Weights of a small transformer language model: a variant of SOAP for these matrices, 2557 steps.
Each number is 128 + 32 x the weight over its row's rms, rounded and kept within 0 to 255. Layers, rows and columns count from 0. The size above them is the row's rms in percent of the matrix's.

# layer 11 attention output (transposed), 128x128, rms 0.305, rows 32-49,95-112, columns 0-127
size [104 104 115 105 105 109 115  97 108 104 100  98  99 114 111  89 120  97  90  82  96  87  93 104  97  81  99  92  94  91 102  93  94  85 106  92]
[[196  64 121 115 115 135  87 135  79  91 127 119 154 137 148 172  77 131 163 204 107  73 137  72 160 124 165 100 141 124 123 104  88 106 147 122 152 128 159 102 139 105 103 104 146 202 161 151 127 105 152  95 109 137 116 109 153 166 176 165 140 150 102 151 134  99 140 128 134 136  81 148 119 116  98 116 117 100 129 147 104 104  95 121 140 137  98 148 131 171 104 151 145  74 109 165 135 100 136 255  96  97 117 170 186 139  63 104 123  65 141 148 144 159  54 122  76 143 133 108 110 119 148 150 118 133  85 182]
 [166 134 106 158 129 118 158 189  68 174 120 142 131 118  98 162  95 113 125 150 125  60  99 159 160 155 149  91  80 132 102 116 149 120 186 104 136 116 143  69 101  83 105 144 106 133 133 134 147 159 172 132 130 109 141 138 118  97 129 127 163 129 123 116 121 167 138 129 190 132 147  90  61  99  79 106 171  93 135  81  78  93 109 114  67 129 147 148 151 101 115 114 109 139 111 157 151 121 101 185 135 170 189 221 148 130 151 127 167  87  74 162 167 155 124  97 135 163 110 153  85 114  85 111 154 193 196  80]
 [132  64 106  94  54 114 129 131  97 106 169 132 129  52 199 120 159 181 143 118 170 159 118 109 121 176 151 156  89 165 125 142 148 163 114 126 118 176  80 102  82 119  90 112 103 118 118 105 127 104 170 144 106  75 157 119 104  93 136 141 176 143 169 190 157 178 122 116 107  80 122 120 166 153 135 140 131 196  61 114 138 146  75 134  92 121 137 125 158 134 115 104 129 153 129 119 123 124  80 101 144 121 167  93 138 132  99  94 183 100  73 113 130 128 184 152 158 105  72 105 145 165  60  94  96  89 150 175]
 [135 127 177  78 120 157 127 100 172 158 135 129 134 155 106 201 162  84 172 149  73 123 132 127 178 144 113 100 113  86 123 144  78 155 165 131 127 131 185 133 176 100 172 114 116 140 161 119 109 159 159 116  99 111 149 124  99 128 102 170 128 174 162 116  85 119 117 140 141  90 142  73 108 105 124 125 117 188  96 111 159 150 151 102 126  92 137  60 177 214 194  86 143 153 101 103 100 117 141  97 108 175 207  81 151 101 120 122 121 123 161 178 176 151 152 124 153 119 155 208 126 134 126 148  75 166 133  91]
 [131 157  78 154 117 122 120 139 166  73 132 105 124 148 147 134  67  99 145 100  66 133 169 118 105 205 199 120 161 105 108 113 111 113 113 103 158  93 118 129 149 131 156 117  55 174  69  85 155 116 160 161 133 145 111 109 180  82 147 135  92 143 175 122  75  74 138 100 140 106 124 112 120 154 105 148 140 123 141  94 164 158  66 111 106 167 164 130 160 140 127 198 135 117  66 163 148 178 145 157 123 128 108 137  93 114 175 206 146 104 129 133 178 109 107 148 141  95  48 120 145 114 113 125 115  63 101  99]
 [ 77  52  99 137 146 131 122 137  77 140 117  79 197 123 138 148  63 114 172 127 102 131 139 172 140 128  84 107 159 137 107 116 134 148  87 125 172 204 156 133 128 158 119  92 144 128 225 141 111 185 161 138 131 137  80 134 152 136 121 101  78 168 129 182 110 113 114 192 141 128 160 144 144 124 158 138 122 101 139 137 142 161 118 135 154 111 133 122 173 177 142 131  94  71 122 137 117 131 149 187  94 113 107 110 126  77 151  67 117 139 185 142 126 196  53 178 132 129  87 109 116 108 137  78 125 171  95  97]
 [114 130 125 131 150  98 120 131 128 102 157 149 162 118  71 222 111  87  43 163  97  47 121 121  80 131 106  93  77 106 130 133 122 127  97 126 148 146 113 130 166 139 190 162 112  72 111  92 125 109 116 131 147 144 125  71 135 155 109  82 170 122  97 145 168 120 151 119 115 116 108 153 161  86 156 177 117  70 128  99  81 115 132 153 115 166 143 156  74 101 178 131 126  87 167 207  72 175  60 101 147 106 140 166 128 203 152 154 105 133 147 133 158 116 156 116 123 143 108 127 144 114 131 172 130  75 151 136]
 [186  93  83 106  72  78 143 113 137  55 180 168 170 142 107 143 156 135 153  91 101 145 111 145  92 109  92 138  86 147 104 170 106  96 146 122 135 100 106 114 163 139 125  78 174  94 152  92 146  64  91 131 115  89 116  83  95 109 110 150 155 176 177 115 160 164 124 206  68 143 137 135 146 104 148 107 144 117 143 114 150  97 124  63 122 148 179 165 124 149 111 109 175 139 184 105 145 124  81 114  94 153 152 104 158 110  96 142 165 180 190 127 170 181 146 138 114 190 108 158 163 114  87 144 119 125  96 105]
 [107 113 218 109 118 143 174 135  90 117 155 177  89 132 109 127 191 123 143 150 112 116 187  86 141 144 132 178 160 105 167 137 186 124 173 106 120 158  93 112 164 104 100 128 149 119 140 154 125  99 140 137  67 156  96  94 165 133 150 148 114 126 161 101 187  67  77 150 109 122 175 143  81  85 136 137 131 131 123 137 122 139 167 180 161 141 211 173 142 106 168 196 139 111 215 109 137  95  84 119 100 118 134 150 177 120  61 133 157 145 150 139 113 131 144 131 145  84 137 130  91  75  74 118 152 146 133 102]
 [131 114 107 130 108 149 168  49  79 111 106 140 139 168  72 126 117  92 172  89 137 146 163 162  90 169 198 127 111 102 174 129 171 139 139 165  98  97 158  85 105 187 133 135  80  94  81  97  82 180 110 145 143 137 139 159  80 167 132 181 147 121 169  99 147 162  87 121 148 147  71 140 106  92  88 105 168 127  82 122 145  95 140 137 155 137 106 176 100 147 127 122  95 153 116 161 147 138 186  91  98 138 126 148 151 148 123 109 112 135 192 121 165  99  68  97 125  78 148 157  89 115 158  89 156 161 134  50]
 [124 186 103 133  69  86 134 100 143 175  81 121 191 147 148  83  80 151  74 141 113 125 107 135 103 111 152  89  58 112  82 144 122 143 105 103 151 163  86 150 144 177 118 121  73 199  98 138 143 102 136  78 137 156 145 190 172 100 139 125 125  95  52 170 135 144 121 132 160  93 174 117 160 141 107  92 119 170 148 179 131 162 102 155 136  88 125 143 124 143 121  80 117 105 135 190 203 195 150 113  96 152 159 162 149 111 125 109  66 130 151 140 109 102 109 107 127  72 121 108 163 145 153  95 114 132  94 155]
 [145 142  58  51  67 139 126 150 140 112 150 123  96 182 171 121  95 124 102  75  66 102 114 117 103 102 114  75  90 148  81 118 117 136 130 179  95 182 135 171 139 124  54 138 108 124 155 115 150 159 128  75 124 127 121 166  58 103 170 104 156 131 187 210  94 150 159 168 123 142 159 110 154 106 155 140  96 142 104 109 165 130 134 185  68 155 115 112 139  87 135 149 106  88 143 114 131 201  89  99 113 113 121 161 117  96 134 139  99 138 113 148 124 115  88  72 146  84 149  83 114  83 134 149 105 149 136 107]
 [118 136 207 189 128 120 171 155 148 191 111 123 126 113 112 169 117 129 107 118 119  83 172 122 118  92 146 108 181 160 142 100  90 133 104 140  94 132 144 104 128 109  80 132 160 100 173 178 115 205  70 198 133 140 134 174 117 169 153 134 145 116  58 147 107 132 132 133 169 165 131 141 112 103 172 103  77 129 174  90 129 167 163 102 140 113 108 130 121  85 128 101 128 167  97  96 129  94  85 121 138 135 165 126 153 170 135 111 103  76  67 157  96 100  82 107  89  50 117 152  61  97 127  80 153  91 110 132]
 [151  78 137 105 111 114  61 176 104  83 113 161 114 139 124 159 101 149 157 163 130  92 125 127 107 109 124 135 104 151 146 115 101 137 176 135 110 108 147 118 127 132 114 100 155 124  31 117 190 154 156 142 147 130 121 155  94 110 119  99 148 138 150 100 145 142 157 186 145 126  84  84 138 116  73 139 100 151  82  96 159 136 139  69 103 116 136 195 128 142 142 126 127 153 182  67 177 154 132 188 138 184  95 138  98 202 133  93  87 174 119  42  83  94 139 152  97 190 163 114 132 177 124 154 115 152 182 147]
 [ 80 147 120 109 146 133 166 124 137 159 111 107 119 154  97 136 137 138  74 123 181 109 144 110 129 114 129 148 158 126 116 179 142 175  65 130 117 137 109 109 113 179 140 134 149  81 154 216  83 247 148 167 118 108 117 168  80 119 109 124  90 182  80 115 114 115 128 123 126  78 145 122  88 109 132 147  87 102 151 210 128 181 130 107 153 184 120 110 109 137 156 169 126 152 116 178 137 182  75 145  90 118 104 147 135  82 113  62 194 139 108 137 142 139 199 109 139 141 120 149 160 115 140 138 111 176 154 115]
 [125  93  88  90  80 121 121 115 152 126 135 157 146 152 172 125 159  98  25 116 131 173  97 156 148 168  90  89 142 120  98 107 109 157 128 157 100  95 150  51  91 106 175 114 143 185 115 157 165 167  95  82 167 118 118 143 138 116 185 171 159 108 167 112  97 171 156  95 145 122 113 148 142 209 132 106 105  83 118 179 144 139 132 142 118  63  94 132  85 122 140  99 120 131 119  83  99  56 141 129 136  85 112 159 145 196 134 129 111 117 155 132 136 163 103  78 112 191 181 133 157 140 116 144 137 183 110 140]
 [ 83  68 113 104 138  56 115 120 122  97 152 114 112 192 124 120 127 110 119 113 199 195 137 204  64 107  77 171  71 114 155 109 103 167 143 179 144 140 182 113 104 118 166 126 131 163  95 132 119 124 158  88  65 160 105 138 137 103 146 154 103  96 112 128 139 108 137 169 126 166  93 147  90 160 125 132 105  95 158 154 162  87 116  97 150  91 141 159  62  92 115 206 105 168 131 111 158 124 117  98 164 139 116  72 124 133 159 153 181 161  74 167  92 145 111  91 153  79 131 124  97  98 132 142 132 106 142 149]
 [112 124 148 201 159 150 158 142  67 160 118 136 129 103 148 133 119 103  74 173  97 187 176  96 146 136 118  79 149  65 140 144 135 158 137 154 126  92 160 154 104 152 195 129 184 201 104  86 142  75 158 100 120  97 156 128 151 123 138  96 112 152  93 153 106 131  88 117 144 118 139 127 148 189  88 157 117 171 103 101 147  89 117 111 148 119 133  83  95  64 172 161 132  56 150 157 168 142 145 115 103 122 124 163 151 224 136 120 111  96  75 133 127 162 163  92 131  70 152 105 121 104  91 126 138 131 180 115]
 [152 142  57 186 159 128 163  53 128 114 151 105  89 174 145 126  61 184 147 101 109 131 163 103 101 148 112 127  62 145 143 148 143 136  50  98 114 125 171 109 158 132 119 178 139 125 101  92 136 143 164 120 126 127 112 183 151 110 130 195 133 139 150  96 105 134 118 131 168 120 116 176 130  70  93 101 160 105 166 138 113 126  92 117 141 129 147  59 135  92 117 150 199 141 156 106 112 155  93  83 127 133 104 178 136  86 114 102 131 133 123 132  88 149 165  69 158  95 179  93 107 136 205 126  66  95 153 113]
 [160  81  83 161 105 152 111 141  80 133 152 170  91 168 111 151 153 113  80 190 167 167 175 167 131 168  93 151 121 128 100 102 106  79 169  86 118 129  96 127 130  84 122 161 154 118 111 139 186 118 152 139 151 113 111 196 176 110  62 168 190  51 101 115 117 122 131 140  90 149 115 165 122 154 151 126 115 134 164  95 176 108 211 157  69 114  89 150 116 110  31 111 113 115  89 133 160 144 106 116 108 123 114 129 107 207 166 106 130 138 138 143 106 117  94 125 169 133 130 148 138 137 129 101 134 104 109  86]
 [177 137 176 135 161 172 109  83 204 128 170 167 172 125 176 124 144 144  79 108  61 181  78 105 156 133 145 129 137 150 129  86 108 119  94 147 107 142  97 163 161 145  97 117 138 137  97  96 160 159 134 135  90 121 105 126 103 155 144 141  83 202  56 150  99  84 140 141 164 131 136 180 138 113  94 108 138 116 128 127 178 175 235 121 144 147 142 134 123 155 110  62 114  90 193 147 111 157 139  82 125 118 102 154 136 144 125 126 121 130 124  91 176 115 160 117 137 116 158  87 157 119 152 155  79 199 114 161]
 [ 99 132 160 133 120  82 145 187  87 175 106 115  93 182  87 169 114 148 135 185 135 136 116 162 114  84 139 119 126 111 113 187 145 129 122 133 176 105 136 164 186 172 107  84 191 137 169 117 121 148 130 169 178 144 144 126  74 163  95 164  56 111 136 164 157 156 115 140 143 120  96 109 103 120 153 122 168 113 113 188 185 130 198 116  84 116 144 134 149  84 106 161  76 150 130 119 165 141 118 152 105 166 115 130  58 141 142 142 131 140 113 178 144 143  89 186 108 145 127  77 161 115 156 201  74 157 113  90]
 [103 177 119 115  92  99 109 153 147 146 104  90 115 153 132 111 125 164 162 139 144 127 149 135 101 158 125 108 112 163 109  72 126 127 140  81 133 124 180 112 115 125 134 137 122 102 172 185 101 115  96 114 220 186 106 115 118 163 203 154 112 106 183 141 122 157 129 157 137 160 131 116 141 143 159 102  95  52 108 107 130 112 108 148 118 169 102 102 131 126  10 113  59  97 131 107 101 145 109 141 166 104  67 153 194 184 125 160 132 115 162 212 125 137 158 142  96 127 106 102 150  87 128 140 127 191 164 142]
 [142 113 144  94  98 160 145 149 106 190 128 150 184 184 126 129 170  73 165 136 163 146 135 125 119 138 116  91 126 137  93 104 166 128 157 102  99 131 159 167  72  93 145 144 142 151 125 202  81 123  94 158  73 125 136 113  80 120  96  93 114 135 131 128 159 107 164 190 183 128 140 171  93 107 135 163 146 138 108  85 140  85  45 113 107 145 117 129 108 114 120  96  84 167 128 150 119 108  83 121 151 103 166 138 124 178 121 152 124  87 126 168  90 113 122 117 158 116 150 109 112 143 188 175 196 240  97 171]
 [ 93 126 202  99 133 131 168  72 164 173 131 196  80  96 111 116 127 153  93 119 104 134 123 121 126 131 124 135 103 126 152 119 161 149 135 141 155  80 146 175  75 108 129 124 128 115  64 122 132 169 193  82  93 118 136 144 181 144  97 135 138 194 126 121 151 184 162  67 111 193 104 158 112 172 142 138 130 103 161 117 162  84 160 165 119 128  74 145 187  76 111 121 152 149  78 131 135 132 136 129 124 199 124 148  93 103 136  98  79 176  95 124 149  94 141 145 105 140  96 143 112 117  88 138  81 212  93  94]
 [113 120 124  74 137  45 111 149 116  87  67 174 129 136 104 118 130 177 175  46 148 162 140 129 146 129 118  78 168 119 189 117  78 100 181 160  92 103  66 151 101 129 113  69 144 119 138 113 147 126 140 138 112 164 137 156  69 136 143  91  74 119  38 126  68 134 119 145 125 105 132  70 110 132 122 119  86  95 109 149 117 140 149 132 143 106 102 127 150 141 107 104 178 112  77 174  93 166 103 122  60 121 108 121 112 120 107 143 126 213 118 138 165 118 142 122 125 148 116 158 157 137 208 125 164 109 116 137]
 [227  89 150 135 156 124 147 142 120 122 107 125 130 135  86  76  74 104 108 166 127 168 142 112  97 102 145 134 124 192 157 105 135  83 152 122 115 106 130 180 150 109 106 147 143 196 131 158 187 160 133 131  93  97 141 153 121 217 129  45 106 145 193 132 101 100 134 139 148  24 146 128  93 164 145  90 142  51 117  85 116 120 117 123 124 130  82 120 106 124 136  69 135 110 130 145 114 147 145  79 109 175  96 130 148 162 202 130 137 120 113 140 147 134  93 160 153 129 160 143 120 127 134 118 169  87  85 137]
 [ 99 133 155 153 153 158 146  98 149 161 124 120 126 133 115 110 122 113  70 147 136  98 124 133  97 151 100 128  94 111 152 129 162 108 109 107  96 138 129  85 148 149 142 157 123  87 136  81 155 117 109 153 121  56  95 141 190 159 108 186  83 139 108  47 101 146 120 149  63 129  86 134 181  99 145 115 120 140 176 124 136 138 159 158 155 118  32  98 114 160  39 127 125 119  65 133  91 121 118 138 146 173 105 107 121 159 184  88 115 133 116 117 118 181 114 104 201 193 143 139 130 125 152  45  97 117 185 151]
 [140 171 163 155 137 152 137 211  90  88 199 120 109 143 136 119 118 130  86 149 111 135 131 139 128  93 134 106 114 188 162 120 117 148 134  87 119 132 117  80 145 115  74 170  80 103 187  97 192  65 193 130 129  94 118 125 161 148 116 184 110 141 138 143 107 132  57 189  75 115 165 127 129 142 116 124 134  95  78 159  64 154 184 142 106 100 116 123 107 104 124 122 141 121 117 154 158 156  57  91  64 167 104  87 146 103 164 109 149 105 127 156 141 110 108 108 176 187 147 126 168 124 121 114  74 166 101 128]
 [201 117 129 157 127 153  64  79 138  79 164  97 142 133 159 106 127  81  93 128 106  43  66 118 127 120 136 125 175 178 142 114 103 145 110 134  89 174 149  94 207 157 148 147 156 120 111  78 147 166 125 128 145 114 174 161 106 122 114 146 149 137 100 109 112 141 114  90  43 112 136 100 160 142 126 133 151 101 176 140 152 107 175 136  57 112 170  87 139 119 196 122 140 132 126  77 114 132 131 142 113 144  56 124 145  86 167 142 138 168 121 159  89 139 176 157 164 117 169 111 117 106  99 117  81 136 136  58]
 [114 101 148 149 162 146 135 172 126 173 101 154  93  95 111 108 154 162 117 116 130  96  90 141 163 116 116 169 154 135 186 115  90 162 141 109 166  91  77 123 201 117 127 146 105 119 111 113 195  97 137 162 107 172 172 171 149  82  22 142 196 141  77  65 171 101 132  80 115 168 129 157 144 124 140 117 104 125 183 139 131 118 146  76 206 146 159 156  75 143 166  66 132 130 119 157 164 139 114 122 109 167 150 143 116 118 101 130 150 169 185 156 145 142 155 127 117 154 128 181 132 131 122 123 136  91 185 138]
 [145  64 100 152 101  90 111 127 106 147  99 117 122 178  99 124 145 160 107 139 106 166  63 155 149 180 128 125 133 157  88 117 122  96 153 108  73 151 167 182 137 107 139 162 116 106 128 140 128 126 119  82 121 143 103 165 204 131 139  92 129  80 117  92 119 111  83 182 151 129 153 124 113  94 113 140 149 116 164 124 164 165 141 182 114 147 123  55 144 130 162 182 128 161  55 103  61 115 212 153  93 152 114 118  87 137 136 108 145  82 176 108 111  82 130 118 156  74 118 159 110  95 176  99 175 107 138 203]
 [156 100 191 123 107 152 137  98  83 183 106 128 134 201 149 164 119  64 140 143 142 101  99 115 159 152 155 183 178  96  72 130 166 121 129 169 106 140 147 171 165 132 167 116 123 141 174 154  64  64 120 121 124 121 136 101  77 131  98 154  98 135 110 151 164  79  89  79 190 164 118 140 135 116 152 172 131 163 137 135 168 119  63 167 109 130 105 128 160 147 127  44 118  69 154 172 119  93 161 124 130  62 138 132 144 105 117 152 135 110 149 167 140  82 115  86 159 128 119 118 101 109 107 120 104  89 201 135]
 [111 126 133 133 107 145  89 159 144 125 127 136 169 163  96 102 127 106  83 136 111 139 108 159 115 136 100  86 105 114 156 143 151 130 130 170 184 140 158 127 178 165 121  93 160 147  99 110  91 110 102 161  57 182 176  74  83 158 134 132 145 105 131 187 165 176 186 154 113 154  84 101 119 106 124 144 215 142  95 108 127 119 130 130 115  72 203 144 176 111  92  76 114 125 143 152 141 102 152 108 133 128 117 176  33 162 135 158  95 144 148 108 154 182 119 144  68 159 104  66 125 133  87 125  98 152  70 104]
 [129 134 162 207 142  97 154 112 160 157 114 123 134  84 149  73  84 150 166 172 114 114  71  89 121 151 147 116 176 155 170 126  98 115  76 103 102 138  61 165 140 137 102 130 123 128  79 183  79 100 162 174 112 195 178 124  81 108 120  87 188 153 140 131 121 112  58  82 128 173 107 127 141  64 122 146 164 124 206 105  55  97 145 124 154 141 171  97 156 167 173 158 102 104  99  96 119 151 100 137 121 146 118 161 121 144 114 141 142 130 172 140 156 113 132  98 150 120  89 123 127 115 142 146 113 180 101  86]
 [108  75 105 155  83 128 139 100 185 109 106  99  92  77 109 153 156 101 125  99 135 153 143 116 167 112 146  92 111 135 111  99 185  80 129 143  97 121  94 118  99 118  99 115 124  99 110 140  88  81 102 152 137 131 127 120 134 170 133  84 125 114  60 120 108 173 115 109 111  96 109 104 141 144  86 105 150 133 103 125  53 173 100 124 116 197  88 137 131 153 155 203  66 106 105 107 101 183 168  90 166  84 135 155 172 145  66 144  89 172 125 111  84 119  95 162 146  64 126  79  43 174 144  98 122 145  99 125]]
# layer 11 attention value, 64x128, rms 0.297, rows 32-49, columns 0-127
size [ 91  96 105 104  99 104 104 101 100 102  96  96  95 101  94  98 103  96]
[[137  95 192 127 215 110  91 127 117 136 136 101 143  63 101 127 136 135 180 150 157 180 107 126 174 106 144  59 162 107  68 127  88 147 118 102  42 122 113 171  99 144  97 144 191  99  75 187  97 143 108 159 124 164 116 141 159  59 112 122 106 114 162  87  98 141 126 167 140  90 134 144 175  94 135 110 101 141 120 163 127 128 124  89 103 107 158 130  55 136 160 109 164 160 132 123 140 180 120  70 143 151 131 118 136 133 123 138 179 108 182 143 153 166 151 175 153 143  92 145 166 173 139 109 155 148 165 157]
 [115 100 168 111 104 161  15 101 167 125  99 138 106 118 145 136 169  43 159 131 157 142 124  85 102 131 199 132 167  91  95 115 167 142 126 145 147 201 130 104 110 113  68 129 139 124 101 127 169 129  56 127 138 178 156 208 104 106 176 134 138 122 131 138 115 117 143 172 147 157 171 147 142 113 129 146 140 123  68  80 128 120 147 136 170 103 135 133 120  89  64 123 163  82  93 146 145 137 141 153  88 159 171 135 131 144 156 152 144 193 146 162 158  99  81 154  92 117 177  96 135 118 118 134 165 135  89 166]
 [101 170 113 144 102 136 161 118  87  83 110 108 132 135 168  85 138 157 109 161 152 180 102 122  90 147 113 144 107 134 136 153 105 142 128  28 104 121 131 141 100 134  49  71 133 124 163  79  95  80 166 156 174 112 104 128 127 114 140  97 146 116 105 117 133 129  90  51 124  79 147 142 138 116 110 133 147 134 150 135 145 144 166 193 137 114 150 195 147 119  67 134 160  80 184 146 148 130  74 174 122 191 110 161 147 197 158 126 101 103 111  87 184  67 147 146 160 129 149 188 149 119 166 130 136 149  89 157]
 [163  80 105 112  93  75 112 113  56 140 110 139 136 141 127 122  67 122 120 146 197 136 121 155 129 131 102 105 159 182 156  75 112 204 111 164 150 112 148 135  92 140 108 169 113 116 126 134 157 146 119 136 129  63  96  95  69 110 112 166 121 121 106 169 170  61 147 113 118 140 108 149  87 160  94  56 140 158 130  80 149 177  67 114 130  87 118  86 107 144 121 140 128 158 103 115  86  86  47  59 101 138 129 168 154 125 128 129 166  92 129  49 151 168 118 125  81 158 161 131 117 118 120 111 122 134  90 152]
 [214 154 163 150 159  81 118 112  62 139  81 118 130 142  96 130 123 172 108 164 171 178 125 182 121 188 127 139 129 162 112 128  80  96 145 143 116 167 109 131  89 100 151 142 130 114 119 135 142 144  60 142 137 137 170  95 168 143 155 118 150 159 137 164 106 201 170 133 177 156 111 101 174 168 104  97 165 166  64 141 125 163 114 108 138 176 113 133 122 146 132 115 128  46  74 154 117 115  88 155 129 169 102 102 112  89  76 107 128 137 106 138 186  89 174 106 117  53 168  75 127  94 128 104 123 139 152 138]
 [ 73 152 123 174 179 135 106 124 144 140 120 160 150 106 117 139 176 109 161 123 148 148 143 184 167  70 155  98 135  92  66 137  93 144 134 107 140  79  74 162 127 126  90 143 133 154 103 163 119 107 128 155 140 133 145 127 139 112 138 117  79 152  73  91 151  93 130  78  90 147 126 150 117 132  56 200  66 172 151 121 116 125 108 129 140 129  63  86 102 152 120 129 132 164  96 169  90  99  68 155 216 134 179 128  57 123 151 118 101 150 132 155 142 163 150 131 208 168 143  93 160 122 109 105 153 170  96 109]
 [136 129 106 147 151 145 139 185 127  93 110 199 158 129 170 160 105  94 135 132 118 141 165 126 146 154 127 182 178  36 101 195 139 106 122  93 125 163 136 122  93 108 166 124 120 147 166 126 142 147  50  72 137 134 149 142 132  97 156 124 123 200 178 169  90  80 116 158 147 142 150  74  83 146 166 140 144  88 136 141 109 151 198 185 133  96 125 116 131 104 150 168  95 154 153 156 140 140 111 156 129  86 111 148 182 111 114 160 148 104 122 149  66 121 118 118 122 183 100  53 103  97 162 119  97 107 190 120]
 [156 148  99 179 182 113 131 106  60  83  86 161 124  90 116 131 139  76 154 128 128 134 165 177  36 194  92 145 146 163 130  95  93  58 126 139 129 139 125 116  92  82 147 121 166 143 118 110  52  98 139 145 137 128 147 104 115  84 133  83 138  88 155 125 147  87 128 137 116 206 183 140  73  83 128 152 154 123 156  56  98 112 151 121 134 103 136 100 124 101 107 126 124 179 196 149 162 141 138 146 153 131 101 125 134 111  76 132 152 147 139  98 142 142 194 197 155 140 162 108 128  84 139 108 154 140 140 104]
 [ 92 107 116 135  97 112 152 166 193  98 172 169 160  86 165 109 131 123 172 156  86  84 133 192 140 164 123 134 118 182  65 133 121 136  50  93 156 146  98 110 120  96  95 123 120 134 109 161 102  85 133 141 113 126  82 126 152 131 134 122  74  97 107 123  97  74 141 149 123 125 114 183 119 135 169  85  69 141 126  94 182 114  87  74 134 130 124 129 145 105 115 134  87 110  92 131 198 175 134 147 118 100 105 176 140 103 171 191 144 141 174 138 160 159  57 152 111 102  83 194  87 121 103 112 114 112 168  84]
 [126 126 153 135  92 157 152  95 144  74 184 180 124 129 121 124 124  99 170  88  85 131 146 145 102 112  90  92 140 195 103 101 131 123 182 154 113  65 168 131 119 138  99 158 129 139 122 129 129 105 101 135 147 138 115 132 155 100 157 112 122  68 158 165 107 110 134 127 207 105 100 159 115 149 130 104 173 121 161  92  82 146 141  89 116  84 147 132 142 146 122 135 172 118  72 103 141 161 187 189 131 123  97 146  93 129 136 159 144 132  87 184 178 138 155 131  75 121 105 166 172 228  84  81  34 138 114 104]
 [106  99 185 152 150  80 102  65 135 110  88 127 156 133 135 135 126 168  89  99 106  91 135  95 144 120 137  87 153 160 109 137 168 126 139 128 103 138  91 158 179 170  87 113 100 146  66  95 187 112 181 117 139 128 139 155 163  96 140 161 110 126  84 116 159 111 131 115 125 131 145 160 201 163 111 132 177  80 178 158 118 177 117 183  98 163 123 147  83 114 146 126 157 198 141 168 168 147 128 128 112  98 166 208 152 145 103 116  83 163  87 185  86 124 166  90  66  93 136 142 134 102 105 107 179  91 152  97]
 [124 138 102 111 128  76  81 118 126 140  70 150 123 147 176 142 102 131 122 142 103 132  94 179 120  66 177  68 144 103 123  61 114 162 143 109 151 100  71 103 159 130 116  87 161 119  65 124 134  41 154 127  98 184 166  91 104 102 117 153 136 192 128  96  50  90 111 168 144 125 117 146 136 138 140 114 183 175 147 133  74 117 134 200 134 130  81 129 171 108 123 136  85 146 117 145 146 208 135 135  95  84 136 103 125 119 153 156 152 188 136 146 148 112 112  85 158 123 136  94 166  64 112 120 119 111 147 106]
 [104 131 150  84 187 126 128 149 140 152 152 153 133 173  90 141 128 119 130 180 182 120 107 102  90 108 131 134 144 111  90 160 125 108  94 166  98 133 113 121 175  97 159 154  78  64 139 179  99 137  84  75 137 125 101 100 145  91  98 111 110 114 130 125  89 124 111 130 111  95 107 142 188 103 163  98  65 127 177  81 154 107 126 152 141 192 153 101 116 132 148 176 138 115  84 155  97 118 154 109 170 124 188 124 125  89 181  91 202 141 134 130 138  88  77 113  29 140 109 149 127 212 135 143 190 116 121 136]
 [130 116 164 153 175 121 146  62  49 120 107  99  83  98 168 156 126 108 125 138  91  69 123 132 101  98 136 108  50  62  89  93 126 144  95 134 134 128 138 181 115  73  85  96 121 191 179 156 147 157  81  97 132 115 102 129  56 165  82 127 145 159 157 118 108 170 113 130 120  93 127 146 157 111 163 136 163 149 104 165  94 102  73 105 141 128  99 123  99 103  71  58  93 112 157 121 135 152 164 192 144 106 162  80 183 144  70  92 123 165  97 114 111 152 133 156  88 153 128 144 125 133 142 139 133 147 150 142]
 [155 191 109 118 125 184 142 170 171 134 171 129 110 179 150 172 137 193  91 141 151 131 110  83 138  89 164 130 109 117 136 119 207 110  61  80  77 113 144 138 133 150 100 149 144 138 121 157 104 137 146 131 172 111 153 128  83 182  98 127  98 165  92 162 142 111 138  88 161 161 114 130 106 137 168 127 116 132 124  71 134 201 106 153 141  93 139 110 104  70 160 108 151 141 153 131 166  63  62 130 154 107 122 137 110 133 152 113  73 198 100 180 170 102 113 150 140 159 137  88 171  53  82 126 117 106 151 128]
 [ 92 133 125 101 130 143  76 126 118 130 118 126 105 113 158 134 185 156 133 138 142 129 161 109 176 162 178 100  83 109 154  95 148 128 156 110 126 107  96 127 170 148 141 158 155 159 102 124 187  94 169 112 110 124 157 102 134 102 126 108 164 131 181  72 177 129  16 177 152 205 170 112 163 114 165 125 167 140 135 102 144 191  96 177 175 133 122 152  77 113 161 136 131 137  96  86  62  49 146 191 123 116  79 111 143 127 110  91 104 102 108 148 127 162 144 143 107 191 103 111 114 178 146 128  93 139 123 148]
 [125 145 112 167 121  88 117 149 137 128 115  92 183 236 121 143 134 127 207 157  89 112 128 126 137 143 153 132  80 193 159 138 134  95 129 110 160  95 138 144 224  70 144 127 133 107 167 133 135 151 131  63 111 100 183 128  98 181 130 129 130 109 156  83 106 170  99 135 109  94 150 147 138 120 141 110  69  68 127 131 120 148 129 144  69  60 121 179 128 198 145 145 121 141  45 153 156  67 105 131  99 109 147 103 144 146 109 141 113 106 135 120 119 112 145 174 120 115 116 178 107 118 132 148 109 137 182  95]
 [127 143  98 103 193 112 105 162 163  75 169  76 117 116  91  77 118 146 124 127 175 176 134 181 114 102 111 151  89 136 115 115 115 167 166 150 144 147 170 139 153 130 112 165  85 128  97 127 172 135 121 118 146 224 148 130 114 119 135 111 118 144 154 196 171 143 102 109 152 148 136  99 131 130 181  99 154  53 100 131 146  88  62 112  93  91 114 178 125 100  89  90 105  82  98 150 191 135 153  45  82 121 131 157 197 162 140 108 193 139 102 139 155 175 139 124 125 129 122 157  99 131 105 114  93 121 110 103]]